config.yaml
n_layer: 10
d_model: 128
n_head: 4
n_kv_head: 1
head_dim: 32
d_mlp: 512
vocab_size: 540
activation: "gelu"
norm: "layernorm"
norm_place: "pre"
norm_eps: 1e-05
positions: "rope"
rope_base: 4140.0
rope_fraction: 1.0
qk_norm: false
attn_scale: 0.177
bias: "none"
tie_embeddings: true
parallel_block: true
init: "uniform"
init_std_qkv: 0.0442
init_std_o: 0.0442
init_std_up: 0.0442
init_std_down: 0.0
optimizer: "ademamix"
lr: 0.000549
beta1: 0.9
weight_decay: 0.43
lr_head: 0.00561
warmup_steps: 277
schedule: "wsd"
decay_fraction: 0.894
decay_shape: "linear"
final_lr_fraction: 0.02
batch_tokens: 16384
seq_len: 1024
doc_mask: true
train_tokens: 107600000
steps: 6568
dataset: "wikipedia_en"
Each number is 128 + 24 x the weight over its row's rms, rounded and kept within 0 to 255. Layers, rows and columns count from 0. Numbers have three digits each. The size before them is the row's rms in percent of the matrix's.

# layer 4 MLP down (transposed), 512x128, rms 0.0525, rows 213-262, columns 64-127
105:150157128138095124179154133091137119118157163114116096086154114102099121098115130157138145097137096119182122157127099147110134144130155112113076144141108124105120100160148169131102128121130120
087:156157143134127128060120093121160112100143134145131120143119152144139151089133137146135095138152142113116167110101161139148146144091110110158113147164164171165172118112139150093099130131110133
094:106115134143123148107106162124143109083098156127136089129111106129138124143126147108141160122150193154114145162123114139131127144165145149118158142101084155128171112160127179100149077116124086
102:120133120133102158134167129128109167182163141122096114114136057144111132169078142112107158137078104145132118144099079121121108089156144130107118182119132159123169131132080133128112112134116089
090:128141152099168186174144121081137116133117097153120096135118122181073124146156088152107149127149137116140136122130088159138161148089080126137133137132141087166143114132123106096115118131123126
096:142124149142138116119118103136162099086079155107134104151183151112146108136156099153096141165139162138147158134127112187159130137114105138140123125124124127127145110101120126157107161090160131
085:120176112152154145171094124109118149160111166135114087159077088092164087167121166132107129133133121106180145114123164154094109109070122140137124153167154086122138106139103145143132125134092141
103:165156109141101168132115087160131144134128128138154156094162121156130160145140106090145140138137094142109115129100162082161120098145071163121179084129129164136100164133080110107156104113119124
099:143112122123161136149081149100109094153090102155105152117133116122147162146139122153094107100154107162091118145100140129088165176144135121130180095094132130093092134166105125152130159124160134
100:133180130088119155123105132086150107102167128123156133160163078132129167143139113151122107175118145079132158131097148102106114140132068097151102130177105118093113131148109110123141124115129152
094:115139108133159131114131106141110140150139161135135137147125149112114156116136118105083167126159140142111089125140135168103101096078145131122142136088171126141120146148174145113145146133120119
100:125124100110114119136109165135153141115114131143153083193150141148122126151115145096152172127115124162134162115106097152090086167118158152141145138132111154121144109139165088091129099134126106
088:066128165118125114158130107108169114072104083121157105166131163168145109158119151137140127157151130135124127147090124156107116107154107127160144117155127141144108129148145106137151115119113132
092:178088137173129147138131110128135123124120169147117123100177146115166145172112132118100128091144126155143106151113128165146091124145141109128077093120158114129145163105122118151115124122140100
118:090145142153137099117149123108106178164137083117126113143109154137124113148123128077160103116106126160106095089129108118102116158129126135199113161115103125124122099129128165118127134131110135
097:106102100145119133158149140125135133101138084124099120080110107136122122130129136108192148148130136106125135144143179123153087107150110150122124129116157132151090086106133157125121150111098125
112:142157147109147139126145120127106162138164162116115084134163173111124149112126143134124054115127114137087127166100158128117137121142166142126137152123179154096139154140095126070159118111128126
091:099137167123146087140076122151173125081148117140080154112145118129111184115149136135099120152135154108121108132136124142174126133104144122172140106104160112106137155136124083179127146082145139
094:139125170132109168112109180089145134139133140139109114155134136126104157151129149159083145145137100152085092114111188093151113145139131136117104094169180148124157143104157094077090145149130107
105:136133094114103127154116112131123133138105176174089148105077121147106134139156072152134136113155109120097148132160126139099176142145095161141095156103124139117119100148105122134179141114111114
088:118134136134160136089142120141155100098120121109140164145149112120092148085110122138158092075148149123107129141127084166131156147154120126148104107112131123121116134114162102137128144098136164
088:154148144125139123091128117083124125132116170122164119151132133111126117097079111097131149159106123147141150168147136131124110156141136113120147155142099159091151076160195099117157167159117129
096:120156127154146118112133116123148139144124126075102124148127108142148106124140144127124149139109112134134158079146110104127135120159117148143105109104119173092120135153100130147112124096138104
095:148154130112145163116141165139126116119163121145126111139132121130096155134103117107141094142148115095188127147150132140123161101106103111124093125123172146099108131196117134157176129093159136
096:152110152107135129108124136115152123125104106138138125125189159160116112113111087125118118133138116103087122129137160170116089124148156109162130173115133147129116106133124094067131081175138153
103:117130174123089142138140118103108137156127185127163130064150097069111115142163159091124116132120191147179171126082119118097098166138144140108093112132113111114162142156148090158144135128140124
108:111164106146115173156114128112134087137140169121151112160120107151168139204128144104118145151120108154128144153108129108132122123084092117122104177186101130117152098096107138118129175140127091
091:118102071106099167119118136121113110143138154153121106135122129138119125166120158113116112125170108139119086134148133145147120133121139156147106184094120106088141137151129136105123104145118152
098:093092107104118064150150108142159125129131077113156093143134141158159151136152113115133155187162151104122114193099107102140148148089096110163163094125126135122120105140161171137135136166133129
115:135101128112119115121156079116121129134079129091164141160184155078116096114162125130155146104124128120132119093086104101169134090144136101113139112170122088146109103145151090109106166148120144
100:136143149176119091091139129101108117111098158118118109111166132155158185117155171108144165134158150127133147121067144149150107133133119112141109124114154127122088109123169162130118118097153122
097:104179132124073151141087102122121097129152141123167148144116104166179137135084118163136123152105134166097145155130092143172135125127091132119076125151110150137179176124114137140092125122103111
101:131103163087127107090119156087121092114151103171117142125143162135144105096107118102110071116149152130122100130140146158133108121145166143159206107099112143097168131137124144103135129148114132
094:118123121138137130180129103144196132174111104110125148165175144142132127144131108168117131140156133093112139163074173092103090095163101121127154153128173139110125118127089127104129114107167152
098:120087114097124145132148120125089109105140125122128118132135117132077139137176120113153162140145139135118133139114124138163144137160117115150072113097097130136155122151113167122114068120136118
109:128106095079109138135100151101124129142113126122116142170098140119084122153102141093143100099109095160107123169135126141159162131110115134152123125147117143108115099124131145120107128126132126
108:111131114125125104113146147162099181123125110123123135121129127108124126123099135190077147133144104121117130109103093108074157160117113087128136131171156123152059089156127169158165134117110138
087:149138145121131132124125112118115135117138134149103132094164154147119163093105123133098087162103178132112114135125138176194151170139124113125136133132136129109148127143123110104133120106127113
101:106139144090111158139110098167081112144116107136083118159143123122145107165107107134061129115092179141122112105167131156113097125125095152143148135104145131085127130124088163123155102148129098
100:093117131130103143156140148117155124101140101121143147174141125103117097099139171099171123131144127114119109137125159147100107124112152134139109118127141132140118104163151101141118152127145134
089:181120113109159102121093145108158114133117142151127128109184176124139145149108061114078112118135131079140120154116143105190123160114130120093145137120133143117118125134101102146123113143107103
111:146166131091144123162127150120156095136160102147179114107098138127147135130130138134156118168164145098138172167136105113115138118131097094088130116103107130148116137179114097138132117119139135
109:122117141075141109140126097115124125132154121097123117131089162106105122150129151124181093128118133102147186125134131082152119167152128090092117154121118146163139066155099146106165129122122124
096:149091147097111145141073130142118122095073164115139139142137114135131112148119120106128137141149122163160127108091151086081107125098104126138129137116143152118100110127129125069137082151164139
124:143144126116163155120139110134151110157125099133131144161116164151098142127132109143161156118071129177132093134151138127104143159106153064129126138083168124118129177096144136122144147165157123
116:160129121099148143150155125092160138130103124147151114145094161102132096165152140143137108184158111117128125146128102152139110116101141104107164140091146163128125139155131115118136147134140066
108:151079168122089110100157133132151105138146139117141121126134150131085157107173136094115107170124118135139126188145138164119125159125154096118108107111150176118147122126143152141137139172179114
101:155124140130115156128130110078139094138118161102074120100068093175130104144102132146155139134166115131134129068137130147153091107143099148114110142106143133179146126144079116113137104127101118
099:134072142123151111127115121058111152169126143170124143154158156091073102139100130112127119101144130095113091139135153135160135124151162141109139140110134162078122122129157091119138148165162087
106:132136123127107089089102096130097144141151108099191126106136113099107121155132081094145131112097087173113153146099128163103141139147122153135155130098111127127105134125130093109095131165102136
# layer 4 MLP up, 512x128, rms 0.0695, rows 214-263, columns 64-127
088:140113082107166147153122114156082149138141176128150114121129159083126125134113129131137170140119153131181115108130136123128102121157128074090164098092100149105126123144132124160120156116132120
100:112146134166145189100094156152134143118128137120123171125070141119112103113096150139119160110101083137143083135133119097097158147145146099080099080153102148123171123137115098130140128103147150
105:155118096174152185129186097152131130112162095095132146160130166122099118104151143155111133084139106099189121127144098076127156128149167118132069134138134163113141151143147122165126131084107126
091:133142108132096125100149150160110113145128158119118113103110147122131120114133054091085081129147117134107144172103093094143130081132144192055110048127119131113122100135139106128103153112115139
097:117175092122115120122104157137075155145139162175118123112112134118105160078157125129147147078108128139132112110166169086159167098176160122126141129158111146134130069126153109113142154147125129
091:155130147136176114097119130096146150099097100105114149111132138151107149083161129098118122139150111128120151131136111160156131132124121160105127150059140214148144175133120148099137127130152164
105:104104129134134101137150117172114103121160169099121110140083086116118106095152133129179131109132117100105140110124147139118132144111176123119126127171102138153102092138113095125112169113101142
104:090139082125156129128169170154112107156157125123176131140118150139126121093097104098102170092131095153103086173138139098104104098115129163147106087122160138077166175142120120124104173120108155
096:150125125152120126151156124139085137118103081110117132089134131082087147121117144093119143139155107130137092128158159160115109139090142128126120125113182160153127105092162114139132111124133076
103:102156174155132112085136102139099126084163122110137153127095129105140136127125108120097134124166069098157115162121089123124125107093145143121134121096150163114141126125104106134109132068141086
104:118145120115119142115165141120116177180117094127101084115135130109140129147166121142093106121128133095154096147160160123147145108091166124114118092144110156109145094120173117139102145150126113
088:127119083150145144125133099121114135154122143111058129124177121095120135127101093086096160098128122142132140133127119138142126145121176146076135125088165174093108147092107117102122140154133137
095:155132123100102115099158151152162143110176085086149089151110074164147119067145139103130159128127123115142157134135083106084164103091111151125149121124092115081123149127127112123128131126122144
108:095111135144143131122166097102071136134147115128101127113131119120117116091135088102106109115161137145139088115113140119103141103112117138152129098101092153151160143104139110167114140145134136
098:141141144155138096129126163151095127120154154125134132088058128163140092087105165122148132133143101085159117095130083162153144101137126145147164106138125176102149177107137112098142134129157136
113:099126119143134151118157123181107126125209115100126134160084094125132137123098139161121142144170117132114123130107120154059090126099163145111113086115138118102103167107150128200128148104143124
095:091123120134124097140155111122121075156164136127191120156110092117105092111110059113080159106140104128118126105142120151123099107113131172093137101134132152134131113102083151125119134119144137
091:147140129165144105144182115177079163142134118150090168116144151101123141109115157105147127085162163087141103112151140121091141144124151093146151149095146114122113139140086125177148114116117122
101:118118144117131188144132151140135132112167104110124188096143159142126095134105102121108118110102152105116132128112096144104135101103120120087110130131155148115125156136120104130127128105121135
093:131157137121108137097125122148139140157105156125160110158091098100159124110111141138121155103114150139085117159112149103112150142108114132111110088131167164159158148087125123136143184138156104
081:153110095118128153122105156127119097135113116126132115150102100131131144114132138107139145118095145140091117118177107113118156134110207149112112084133141095113105109160137110151111162155173148
097:109149107092128140148156116134148139116142119170143131103137139121105130138156113119144082105171129117114094156179167083094114096091141106077178131120156120129130069117133091138113156103145128
101:109141145100164108117092105128127087165121130148112159149117159140165100090163141117103103151153124145107112130148123140097158126163155143145151099122080144127169106083144116154132135145102105
094:158156107132119142133146105149114158164134151144106145138086128116136140123124162125160094111189136116134112125118125084131172126126116172124108106135144142144100162155127132222083149111088147
110:093132162134174170144134131131158106153144128097137168147122126129092152084133114120112126130150071135129151126109129082098155152151146169088102118145115135136146140116157113157166116134141129
108:107154120158169151133120093143145122135137131090124168091070172149101139113133102119130141132149112115119143130128150088130140137133122143132091097129104147134108088053144125134107128124161108
099:155157086126150128124105137181159151159132140079107121124138128105134093077146089119140116113118100145111147133141109116131188133142121088110143147113123155111162103087127100144150153125073120
092:119100121125149116095140132167089129144191158104150126134130153092131117102153100128164132067129103121138118104161161132132078132100111153157126132138123107163142074099141111157156121131092140
120:100121124128122109156155111142111075167139164129116145141163129136079116080110121117145142092104139142170061162112131136131134103113127123117103112090132122129108150075133106132126142111115133
094:111132135181130175138106144151108125146117099158168149142121118099109132145126111144136114128098100157155105148092172084088120161123114066138108117139148133096119133137146098103145170140115095
101:149108132103106103087173102120100144122149130123161158146138138119130137119123136109090196061183083137117150114138129172120157150114116155145153131118148132168106143116138101146140134146124134
101:083109113157142110132098158139116091179191094147110141102119118111126094123135120112083173093166100154096123145117135087108127096111093145143151116106127117148124132126113117135123118108121152
092:125139120139149145077124102156095106113147119122142144117143096115125156098160141164141113118119138137123136104151156138088126079109140148096128150131129110146087103093131127140109106096117086
090:148137135175136149119095129139150118134121139136085158137059165146123118120174131109095095131139118151147118136163114089120139127109126159111141107153112110117157111124116065128130112131164143
108:099115104098150154137134144172114116130175108107115147093076142126086135106112129119127139139160081092099108166106117132120162104148111126128106072121105132098122093125154115120095166108167149
110:053102127156144165096157142143092136100150136134161100138117140142136131105108133109133136121120113150125109133120135133092158139104131131085134096138154137130139101103138096121134151127122123
083:107154141113158157160105113142140167144085138137110139179139129137156113101144124092176134164150082110129114131113153145097096105089166142079127111153144135142147129093139143119124097165130155
101:130104124099211115127153090152150135129141116115138118124136112141113158108171152121149138127157104141156129191131093121112196118091104101091095144118115172148171152117120078126163123111116122
104:078115115133150131171105110166154098149196108116093205125097122145077125107116129112099149120138118138119140133149141136111137105142100179166088095162129144111121178116154162138177152113104150
085:105100138097112157082137132126107156135137128131113135136069116182126084112115174157164124102129095139129111100163131103087160145153158159139127132175102110146141115104153092121125149107127108
106:134132144152151168111120099119163170149130087119117184103140161122139171122181132113076100128108107118126135104125086138097123111119170145107128115129140104141103134094091115151109125124110098
114:113126086091110135160118133163132117142106122094133106110123152145095116143152128150165120161114117083127152140144160139116127141111136108089115058123155141139165107120137134131138127139147119
098:116125115169142106119118127124100122132105122172115140069133120108099173151119109162130144099160125101144104183130159151148146159121142105143123101157117165125124150136106133121103165098112102
116:155123114152130117135141092159100096126189119079140152104100105163112153105143089121126148119119130092098149129145152096104141107121147141134099113136169142115136141107165118158088109101164127
116:136159126093157160138146138111154149126104098127122159131140144146121132144187132133132117151139135092170127152145109117109149095081116087109111121104145127124115159097129099166116149086152077
103:126082104185131126158140142131116117110115135121174120079119113114133116112082106154148152110138093160130172129113145107074112141119099156087103143136134152128122075115141117148081134128163126
103:122156112124155145084090099148142147133130122110151150128144122091113126122179137145119128147129122155167121130195092113131172131102179126035138154131146140118122091149180102117136154134156138
102:083132152122136136126120117157134143134108127112147138133084122122149115079115163183115129115128096126147161143119135133103148138143137157126135092161112196188154093101181100113136132122101094
106:131108159137128141140113131158130137095153098115086125099154125107114140146146098113120177148107165090136104103118131129141166154128131122137128123090131142093123111105130149143083118074140095
109:115146124128125159110127133131113140138124153135145147129133132096128096093162109090168154121163134118148100114112147122143160095126120124132093115132121132125117139106136129129102140099118131